config.toml
n_layer = 9
d_model = 64
n_head = 2
activation = "gelu"
beta1 = 0.95
steps = 4307
Each number is 128 + 32 x the weight over its row's rms, rounded and kept within 0 to 255. Layers, rows and columns count from 0. Numbers have three digits each. The size before them is the row's rms in percent of the matrix's.

# layer 2 MLP down, 64x256, rms 0.222, rows 0-63, columns 0-127
089:112111102131139143127134158136164060127171058143145098104123125159117110107154148095148158124130101152149095070172153154071129078136043118151146120101096137094128113087132083107086158081114189161098093049122174097112154130115118154121140151105094126118126112141092124128097118139182201122121104148130111138151164143153155167111146114111146102066098061070192162076107148094171134130159
102:085144104152134173112112094112087173133171071135105216111145147087153131199085107165116099164092108190071147171035067084133098094181136107087112103097121076103128107159104157116107150108129137188114136168145103142151120171118143111143131121076097146148119138117054074157089090112133139067121149091180116130149145140125144074155121151115121121204122089139140111127165102180131137143113
098:145136127159111138152158115148119100142082165123161114100086133126191116068116118162100124139154134140135141108116145102147106108147192116153128074117160095177119152126114154156123072159049153135158121173096152137135113062101152127111122117175128155153129166120103138144144075129117174148088140158104160090158097114124151132148184111138130222089116154173057101195103107078134167131162
097:126133119139089100139166116108143041127135145069112067122109080122123134156169202130108098091117107134082095077129108134083161173134087084120140161168120119152166150151100141158132113156119169113152126180149106149172157109073148180141188125141178146134144219128132249143165049179076146144098124163141163121116112160079120131117113123120103157136085076159160149139108069137122091076075
101:054189123153124153108096102108183109117081177129047137168160118130158131088133119146168096116187193199134105152150141099109093081112128122112106138171193099121228127169077100169188068110080189136113080135143134108126128173136127133083183136094106144144182146132071150130191087183135136135122106144112191142144148139068155157117125136148122140169150177064130106100082133129115090057172
100:103117109110066156158133098129143130158138178098152132120109103170098126089171210113116072122180075113136088155123169144135136184110165152092102148153104139089071120086126116171124088090174130083112102135119114123096162104148169156122132133126142156139088161138169150154129157163151154118113122107126160118134139121077122154097125108079124110077107130140098096103087140102143075124101
095:191155155158127119121099160112119086121125107142149184136127193147095081138147172175163133120147154102124127097107137062112102143115174128128110189095151106035131161101128089155174188112147111171107106161182120129151137122124108140102112126136075131141094092124150138142129095114113139132128138130068135126192124163180143127067121139137156107207140221085070117097105098130127141050130
093:173140177133165095107130132165095102103101165159145169119061155067076103095165106139138088162116143165107122084133080169098153115129153148102075128212132168124146098162118130128127139084151147160102146131110150184130127154068143193097098105094141131148171129111066161142127143170133151086099134133162140129099125098079147154120164180124117082114127206155226115138117143126124127183133
100:033145089167170114087103111091167165172121081078099125126136135131124120194128150146120133132107104168135153161165122129146120118166060116168150095153186102122177124091085119176181156179105105124089157138119127128084108148127091102109196098110112118168090094146116092157107146142132135104158194102122170115133154134098186117085132097095131045142151075068124127118110141121161123145148
110:201153138187120122163130151156140074134120155181166043174089098109090153134168141099094114132116122062221141114154095102103143136128097115115178153085121136126154134189153094115129109128128129142196110130179110138126115143140127147116124135154126108168155141125135111142149091125118164135163104117129180142153152147092154152141119140166107088109142113091171114164167162150145094132104
104:197102090104163152152135109109174092137151121121124206184138073085125150219112136116122113187067124109203126105149121090135092120134157095124120118082109126162119170117137167120134170141117131141162100127159108144148103179112088148180186060151127070161167129116145094104099134092112125117116142165145088132152123101168125111126085138083179130116152131152144095066097116121138163132135
104:079120140147123075093045093124138077178164100086137117173130103189096109084122163157118129108146089204131223107188090129122132081142138195138121113118118111113114115083094151075132091109156170176156112109127120053148108157193085114073059152132069082173127143072081071112160113139120114108144123208127127109121150137142139144166124141152139089098164104140134116145107170127156087174165
103:092122110160102185156095078101134145131080116132169044119118109134091132099153139133127096159100115081130122143115163219127147136096157123151101173086062133117138160155156113053145106111188131154250097123136058128076088093170150117121137140124036070117135123079178133119163074124135157150093129178100112082110094161084082113114128128134128149115124147113115142121097129137114183101166
102:110090131091114198121155115177117151161095170120125104103107123145122150134182072083161154116123119124094106095139123224036131138110058089158104134106110148135091109132163107174136142128131155221141176114141099141118093133128101160122152105210144137118115074082089153144111134112140088098179066118163075105120140141110135185117170165129146071113145162162149135101155090124093089115133
095:075134181143141125100128138178134132136191168107154079096131148146091127108120144139112088156101169196053147135168073184094229096115243160140149171099098151109114147121128107146133113122113105109127093113120136106193074150133159183096103106128109121135170161157082163141144121091136142124133076091127178135092119168134108128172128125163123083093129109133175145136120093095133076120177
099:163169140088103064106165134119100060125128073155142122143077132114113102142105134114114088168125096082039107164128090041131130088110200164125162083175170086089159148094087114149120120163072157095181181097081105117111118152086110148172145107130156138105163160055133081102128174119172155148084133143104131120099127136101141157116122073092138172129101063153092172170193113081108078111160
088:145102180189151091106170105099108104150128126170161148109157176151132150094138172118129149126090120136139141188186144089155130136133166070111119115134105121172122108137129151130128165146112137143142149128134125123125170101199150154148122177151101137161105136110049110218107119100151154092127200117114081100146105190167183164093106144135112128141094145027102142105098108143070149090082
086:041117109133140061136111137121174197184087088128130177172178111041182132143130149108100145121119108134142104147081144154118119137125094154157144106126113156136148106137078173154141098127170157128113172140090111124100179153099133187118162103114104095144185093062066148114183106178125146085131095115125096135142170143122125101121149123150120160150128153158166152050151118155124110121096
108:073143141201123127170121106121084120127174160152114087146141173149162128146137125118081132139010106180171122157089097138156090126157145153115124133148145069138153103145157076150143164097111134089100196149133124178137137089139082145092068159168158132183103193117080119143082178106155178143057152100068170116115119106136165100101121113160115156123122212087148138136070159119137222122195
107:115075167164105097130158135161211106129049111139123167116175108150093130143157139142152126136220158102140107110108179077096158156137098107147055069114088125122123150088109089115077162121080119141127064168122143114110155226112153229121150086136164218103139140137104196142163148138115158181123111116157170141156194120114188111126089197123104095142080095097162121127101158167128118085153
104:089135180155133080114095120137097114154084162132174160166106137145121162080126113084150142077155046127166153094129186091097084041111083142058144140118127113105151139141142179114135159018181146111137163108119089156171114119113099219124112135131130165147165073116101146117114131098180165137094158136117137163061156159158087109069089144089042181119114122124131128117110142145135140123130
093:122116098196152173155133165141165192125179107108147190107084163118125126197100157123109128116171129036096087154161174060121162130174105163088124157129136171128127095109088098103099130125100097166109099110106167143096134073146123144141152147120163117108066104122039115073155185109083125098125116141096175091141127172154139123122112126110089138158110120100159170167134076167129129101125
101:091093105170115154117131153105145206160152160167142146105145159108138147098126131170159105056159119084044137116128093142136145131174126117129080085128122115148117196115132096109191130129065137141107157156114099214145083122132087099124110180125138141159121131146077097083130111106124153111173114083152119128108143097080151149108127163181182151159107131156205111136112102064136111135148
109:122178108178067123147128116150125155171099187114092103141129164134120084122142166056112097136108179133166117223157143189157100078129144202089133155169125107138127143138081110161113078183118179156143154129210143172131092062083099095098092197134171152128062098139149128138101125202183186140100149112099145126075136133123085133071109150111119132112142127114126145125164128125141160121072
111:098118112116101158101094155117100000147155110090151067218137107185147131100140149122094119153142084153219080123093093129147161119090110133092165128165142156156143118102135104132124118106100173097144125165169107175144144160116122173153144124103124142170130155186153119122076127094112166160100134134149153102087087149169119149174139106198124029135150091116123125149144123154108092076102
088:136137123137188100092149074115133091147137168177163160156044156076110120163126118130123148120089072158129094130081186122087122128108138110113149160143113102157124140142102158184145163162082141125164188141077079155146133126078123158119143109128156096123120131169110136143109123118133154122131084142095152145156162191166050127110151205118094104095143130080116138106123177148149130108127
102:129158138178140149143167095126123131111095156138167111107106158126067106070124117075214151106071146123118118205116198097135139113095125187120067162167121147161154119119149145154139166188100114110162119130110128110168147143092160155104136120175146137169103167097085126154118143093167155129059097120180119161167161157087103145080149141090134155106129121055117130128177213123122095156153
095:096096065134116239166149161149166106133135124168059206156175170160073142151117133210154142069173112125119155111126196103112110135122140181096199121095147118147161171120168139126141140118161097182057158165119062055105107064136087128140140082132165146120108134144117154115112155097134091126139137158038134147124115141164147092156154154126101136100091136135153209127115094110103160174150
106:079125174085158094091117162130098115119170114176075104170131138076142192096126191117108097080068179190151108098105164161124131112108192127128102091128074158125152146111156094181137127134117111110132150124136185173188109079108150166096095138124068139068114077174121181130132117138101141084114080082099111116076096165118140119104115173124145154166139175136115106127147136107101100191125
112:203147128112153098116148146125086064230151183119130091138137126129170110126130121127063130159189145122068088100163127103129119100086120104156151114128122097100156136179103115111148134135180177161183136136079131115117105109145150115074111123126143096170151108103153175148111101104145092167150151135113131080106102079134112168134193136139128200127111119131183108110163134090134074077159
102:126132118087138159087188157142106105123141141125112070123176129162141114103241142101123123142195120148140113096115114139099129199130078076097119186137113146137108110159119079172169131089084123108129110130133131135112156140108133198189116137125197143122144118088090117157161145151155139136132088135113112147091154161143074163165098157074132165127110102176096114130137026128131134058142
098:169124102121137090152118162158148134133081121131149151088163108063118090143099147084135110152138085202169130112117109168089154125136096143174122093146082166153132120103162111118113101132216133157155129147169104119117127101129163162184092123165159141142138154052120112115116135149089103154161156170156149093069105169160130102118133118105123098115108183126085110150147100123095119149121
099:137097095156129141128164105130155154125128132098114141132173131128125130140183140175089124135176130159119205105159072122130101130163121174132120139148130119146089168109105150091127055043165176109111113201137110115152081127166112184081103106149090158141191141131158097107117115141187139140138187134113129124125150146146087127168172173119133093112157099181181114106099080115126114167164
093:121134097147159048152200143189159070076068120150166149118199103168147167151148021109166119056115233149114108161122169094131102149136124175128170125108160095099139157151132112198096140129121101111116145147130101135049131152088120153117146094182136175109147175120109154117123122195107141111065149148185131142127116177073133134109142162091105113145106129175101129160106138137096210142127
099:108151219079140132101059199087085133108104100121137164132113136130147169155101200116132140133139157136132171099078079121175116112101087138065134118127114149118148122106180141126172112119180118126150128150178125128163172171102145166147081136132075166114147158097160174103132102120093141135104115133137124073149108152123088115132139120150148138138152138176087106140167170167128121075151
092:114161159116098129139082157168147180149162113091122105145103112180109152143133145107189110165090072087159161115143111114098133102150108053153096122131121104088116187108129115071087076159067044135188135142158094152145096141160079114116171186129139091149099174078106132190138080138055138140129107171093175089157141116148086136149112140118096143104132085112126119108101120185138156210167
100:156142090156118139141178106139161192138094157151141180169121166157047122106118115108156136159132139053092050057110106122168132088116102176125133143101121165075114071132150088135139115118098136090156108114062102093104122096148117107165142082130156098143157066119189108188034151133138161115157141204147170119146131102051132179141159147097114097134142123064098101110172112112136116174099
093:092089197101087109123126067119135118149166103124126129088148085131095136174115172177088104130083120113102164179088080113171182127149068078174188162144054075169128149140104166117162094118153149073119134156121165089098106152163094151101085144147009109158118111096153163097111072135132135117150161137153123135147156178149109182168128122101142136095161045116137118130147132122115130153076
096:087126088151120105152087151126109137139127152069140180108129157152130070149130099124168224135112068154167113141147128201119126153149145114101140081117151113127152157134091103143074113134102116065154099135107105107134079101094123144147121154108140104158129118111108173158112111139126138114180132116133174165203181157104094138121112135199089117104158101107173165122117132108191064123141
090:160156117099116090145087103156211086126180106170141140121101110151169126132117155118143112151072149062053132120140157103141130162166148151087158134088158105160117121136154125126103123150160153075118134152117110119116139138155115141116061110097036136109044100074148152168111136070133113126120132145122162116112163121135094152151163149145184113121084104103165114133136095115122060082109
098:123135099106108127139133136122171140103133175148084180156093107114100144161143084101123083150114089110126130158122150103122128107133144082190079194136138169160162083080107127142173143118114120075115175086189108079135152063093145117184075108137131140140122137180169107137109184148159112129107148175110118130162133127141144121145047173102204179154114157120095103123121081146119181183132
109:096140130123138189126135128141091077107140183133126112144121110121150108075087173131094112100126056161074056177123141144102130139132097184125118133146141095061148154123088099102146063116185156112132170103118132113116185074052129184158128176126143078135111151084132127160156135189166153131147111131135165168133127175116210084034124174146073195134126113139076151097146132091165075180122
107:170126076120135149130139127087052074140130133156147077152168107093123125196064114138147137163128088113065089176165103136140098184097165131135105148087103091122145111116189084129159163152084143170159150121156087101119158130147114143198125161192139109147142130155222131195093146075158102099207162095098127131146108123103161116122136138098154096155121112162112150178170107118060120142101
110:053224168159162178110154128085124199098114142111123189145128162098121113172126130155174074123108109143119074170031067122114119144185103101164150109164151094133140118118097194172081183114142186119073128182130080088142105098092134120166170111092108082131143143147101084135138139143103109068217154137126110150129092107100125087121147144118113144107100175175168141116108096115106177177129
098:076109168121177144110152145107172092157082155164162133101121103091147103128133054126163089177108085101127142168152139129065142165114135092200126145073125143142180136162146182122137144145128209143105149112106051102056070131149153174107152117122045119163123084094160137157117089154160164094144187069076158167129139111131154150118180189091125161130122132157134168113127126121139101105085
099:076090121161146148074172132118182104085160110163168107159132070122148141118148120087058119106140142122113081176134145070115128174111080155145131093151110123122128119108129139141139100175062124095143152103165131125124143199143071152180187153111180119093134079157132098131086163140125155112138088097141125154091146136131086133140111139099206169127078180124132114140138110051187104115067
097:112120118101099130115125096141070123117113135157107129098067132116135171160162177141139111149158040142131054179148135119079121218117111126163103140162057082050142137116140142153084153166191123123165177120128108111148154144099128148163184195173104147134104148131167140159138139100101112167177117127093152103104104160143123170137095144076142146104125130097130121125128099118163065206112
101:137106149096157120144124149112185112139145092059116140097126126130124070144154088135106137157156062099181125098132130163140115142139175119119094118158089098197083120102112130089147052111119116137131085176138077072110147184110122134039125128169136186112154126144201064120126138128144127164153099149126075115160135128076162080150167114173073108119098140225097122073146111107102177132156
113:124129174085181119157141184134090110143170089124069137150147122130179130107064143098162106112168167117209092137155103146109125166197180170116167128120163101176098145133133174118130062114085102097121118135127100127131098035097118114105180113165170148123110137160135198112096106110107183140102157133122111137133097077157087081143153121115140166117114158198163102131108157130129158139132
100:140116201174087102086187116066108160159119104117102191151083152130096079144122105145126110141089105075125152152134124110124120160107115131125063083130116111161092076102150109105080093190145117151130136200129162089128142138121139104157086174076144100178100154138164129158097184142120141093115082131139131124155135090151133213081161135119118125147153149077136136110121121110076147101129
102:086122126129109127121157111140160086082168083151160104190205104109135184151093136072079112088196074154084150083126124135099075089142177106108122076115170094145133121151159086144119122113143154137140096062103124121129148147106136148133057162148131124092135123144122140154060096169122153147129115118165123145086151152123144141111073138145121160136049129109083164143139151095165082177090
096:139151115138196111124151086171070149104147137110130152108182103171170086091123120169134078169185107130156113065168145103140077166105085149124144110047092110138164147089172142128124122168177103099108095121095155110098100126108080143061109123149088149149191174120054134120119107110119092134089151126131152102107143145142060145133176182124100154076109100116107153101189113111186127089153
100:107165165201171054141124145158103094079069168100117174117125141154086108150071119063139157170064137086133131121118090141149097136123139067163057127133182129121128122142145145141124089116092149096131114092186136104136207102141142144177084138137121154175110115146160135109125170087145177116197136132113094065076159145137144125107136063126102151143123160091123129151100098133152152083117
097:055210171139115108065146137115121126128108115125138026088156102128162104137199153142133151158135108126097112109086120103119110130099197161136132146080107123189105099122181163122134181098124190131198095142103105112110165165140099144085095146111165096078169127111103132111093072091129115102119079128099134091165123153139153116143082089126151108087082128116104118150063082110089166193155
092:133098169193133062099188148144146101131131097170147148123108137123132103152085092198184217090140069057131153112103187144144115116081146132103123102140114181139116114129123117121111088217109145157091118139169170174078163127107119165158120148115136119155126123134099120135131146122157136110125158122102109081163159132132067160087176095131142184133089107122116173192164113114108159102158
110:115102167167115158158156125156143091112136190078118113127120067164080149150131134208145100145121088131049145090210139123143103092117137117093137143102129043172090137152172188059066142188109131119113132143127070059092126142082126159126093194124092085166138178069162119150097134140153141114098163140141137116106148106087164142161149153127144106121111046171104107124111129099128147170154
090:163148126130111098136124100041078038148149124121129169122079141143138112148134123150124121141151108116051119120130116094112122140168070098128155136126133076213131137119176129142122198093103168133152162159112102165150073120097086140145095145150118101120155042112166142148061080138157148126175151115086172117144167112127143158129161158120156170191100170146130144140127168138109125140170
094:155112111118098115160122149140123082178106083148143088166180165150155083156186104133103130138137101138101128140162139109154139190139118139222139157091155109192121144164175095151130112147136089122100155197114142122104125143137143126120091143132096057183168117125189118194161070152101157149104121121146168128103104107119154152125172127137130120110104160130059133081131086127047172103148
098:163151146091088129163084178109145155168159067130065094111168118135124134181148111098155121129160110172124158107116131107153104174147132183125121117117101126048163118148156135119191134184069145170161117109089117110148099178163100105161123098134130115116159140184215152122170113098111129135127097187136151119087157146086119160187183101077140097060130093093174095140209238131094105106145
116:143109109199151101137161168095159137180145116154109162111179178149125139136109126193121147096125175142100092057141105118170153084115193144158075176113120158114107133137108129142101141105102150101105095135137159178184194173117123140053105162163073144155184158156114063089101082095069132154121142158134141108125113111121148187127133084127150155186105124158121073107095107121125120133143
094:157123118092133131147101174148093137168132072136158116162110140072158113143168045163150056117101200075136196154069107100139102194101125123093127138118157112142152095082119108182110134183059136135135115131142101092136159115117155141151112146115186127176146111104134101118151150125103150110132120096099136111154141154150079108126082165154111151141162169126159166110161115133124179163126
109:109147150093139103107157161081083086140189112161118124108173159121147124099146140081131116100119113078115095164141098119115160114119087187143149104095166130203103128137167116202106048144115138121091185105111131123115138124151116158167114123154128120083122111170147102154106134098180113115106186061080111107102135106112158121107164197088176118103085121159142036068150182137126152095169
096:220116162121161214128134130117124073136110144142142146058104123137129136133163114104119144106110112142117152141167088081150139188102119154170087124132144087063158183095117147168110144148075183084155136128192118164188160108116126129169152089147155140132145115071106130103095080135087147181081196141150139138120121140115113101116097108161143127132128136098113088109149129144153116074142
098:068106119075059164148122173107196142155135132132109104164126134140099167095146157090034149185112094104177105075083174141105094128112102087174108110108128113116161174152126088206143130143186113149152161130109110162169124105136096166155152095114069112110129132074067102117111122131194136134170095115070147098140153177109114097141113119142174146115096110086141101160084144110156135151142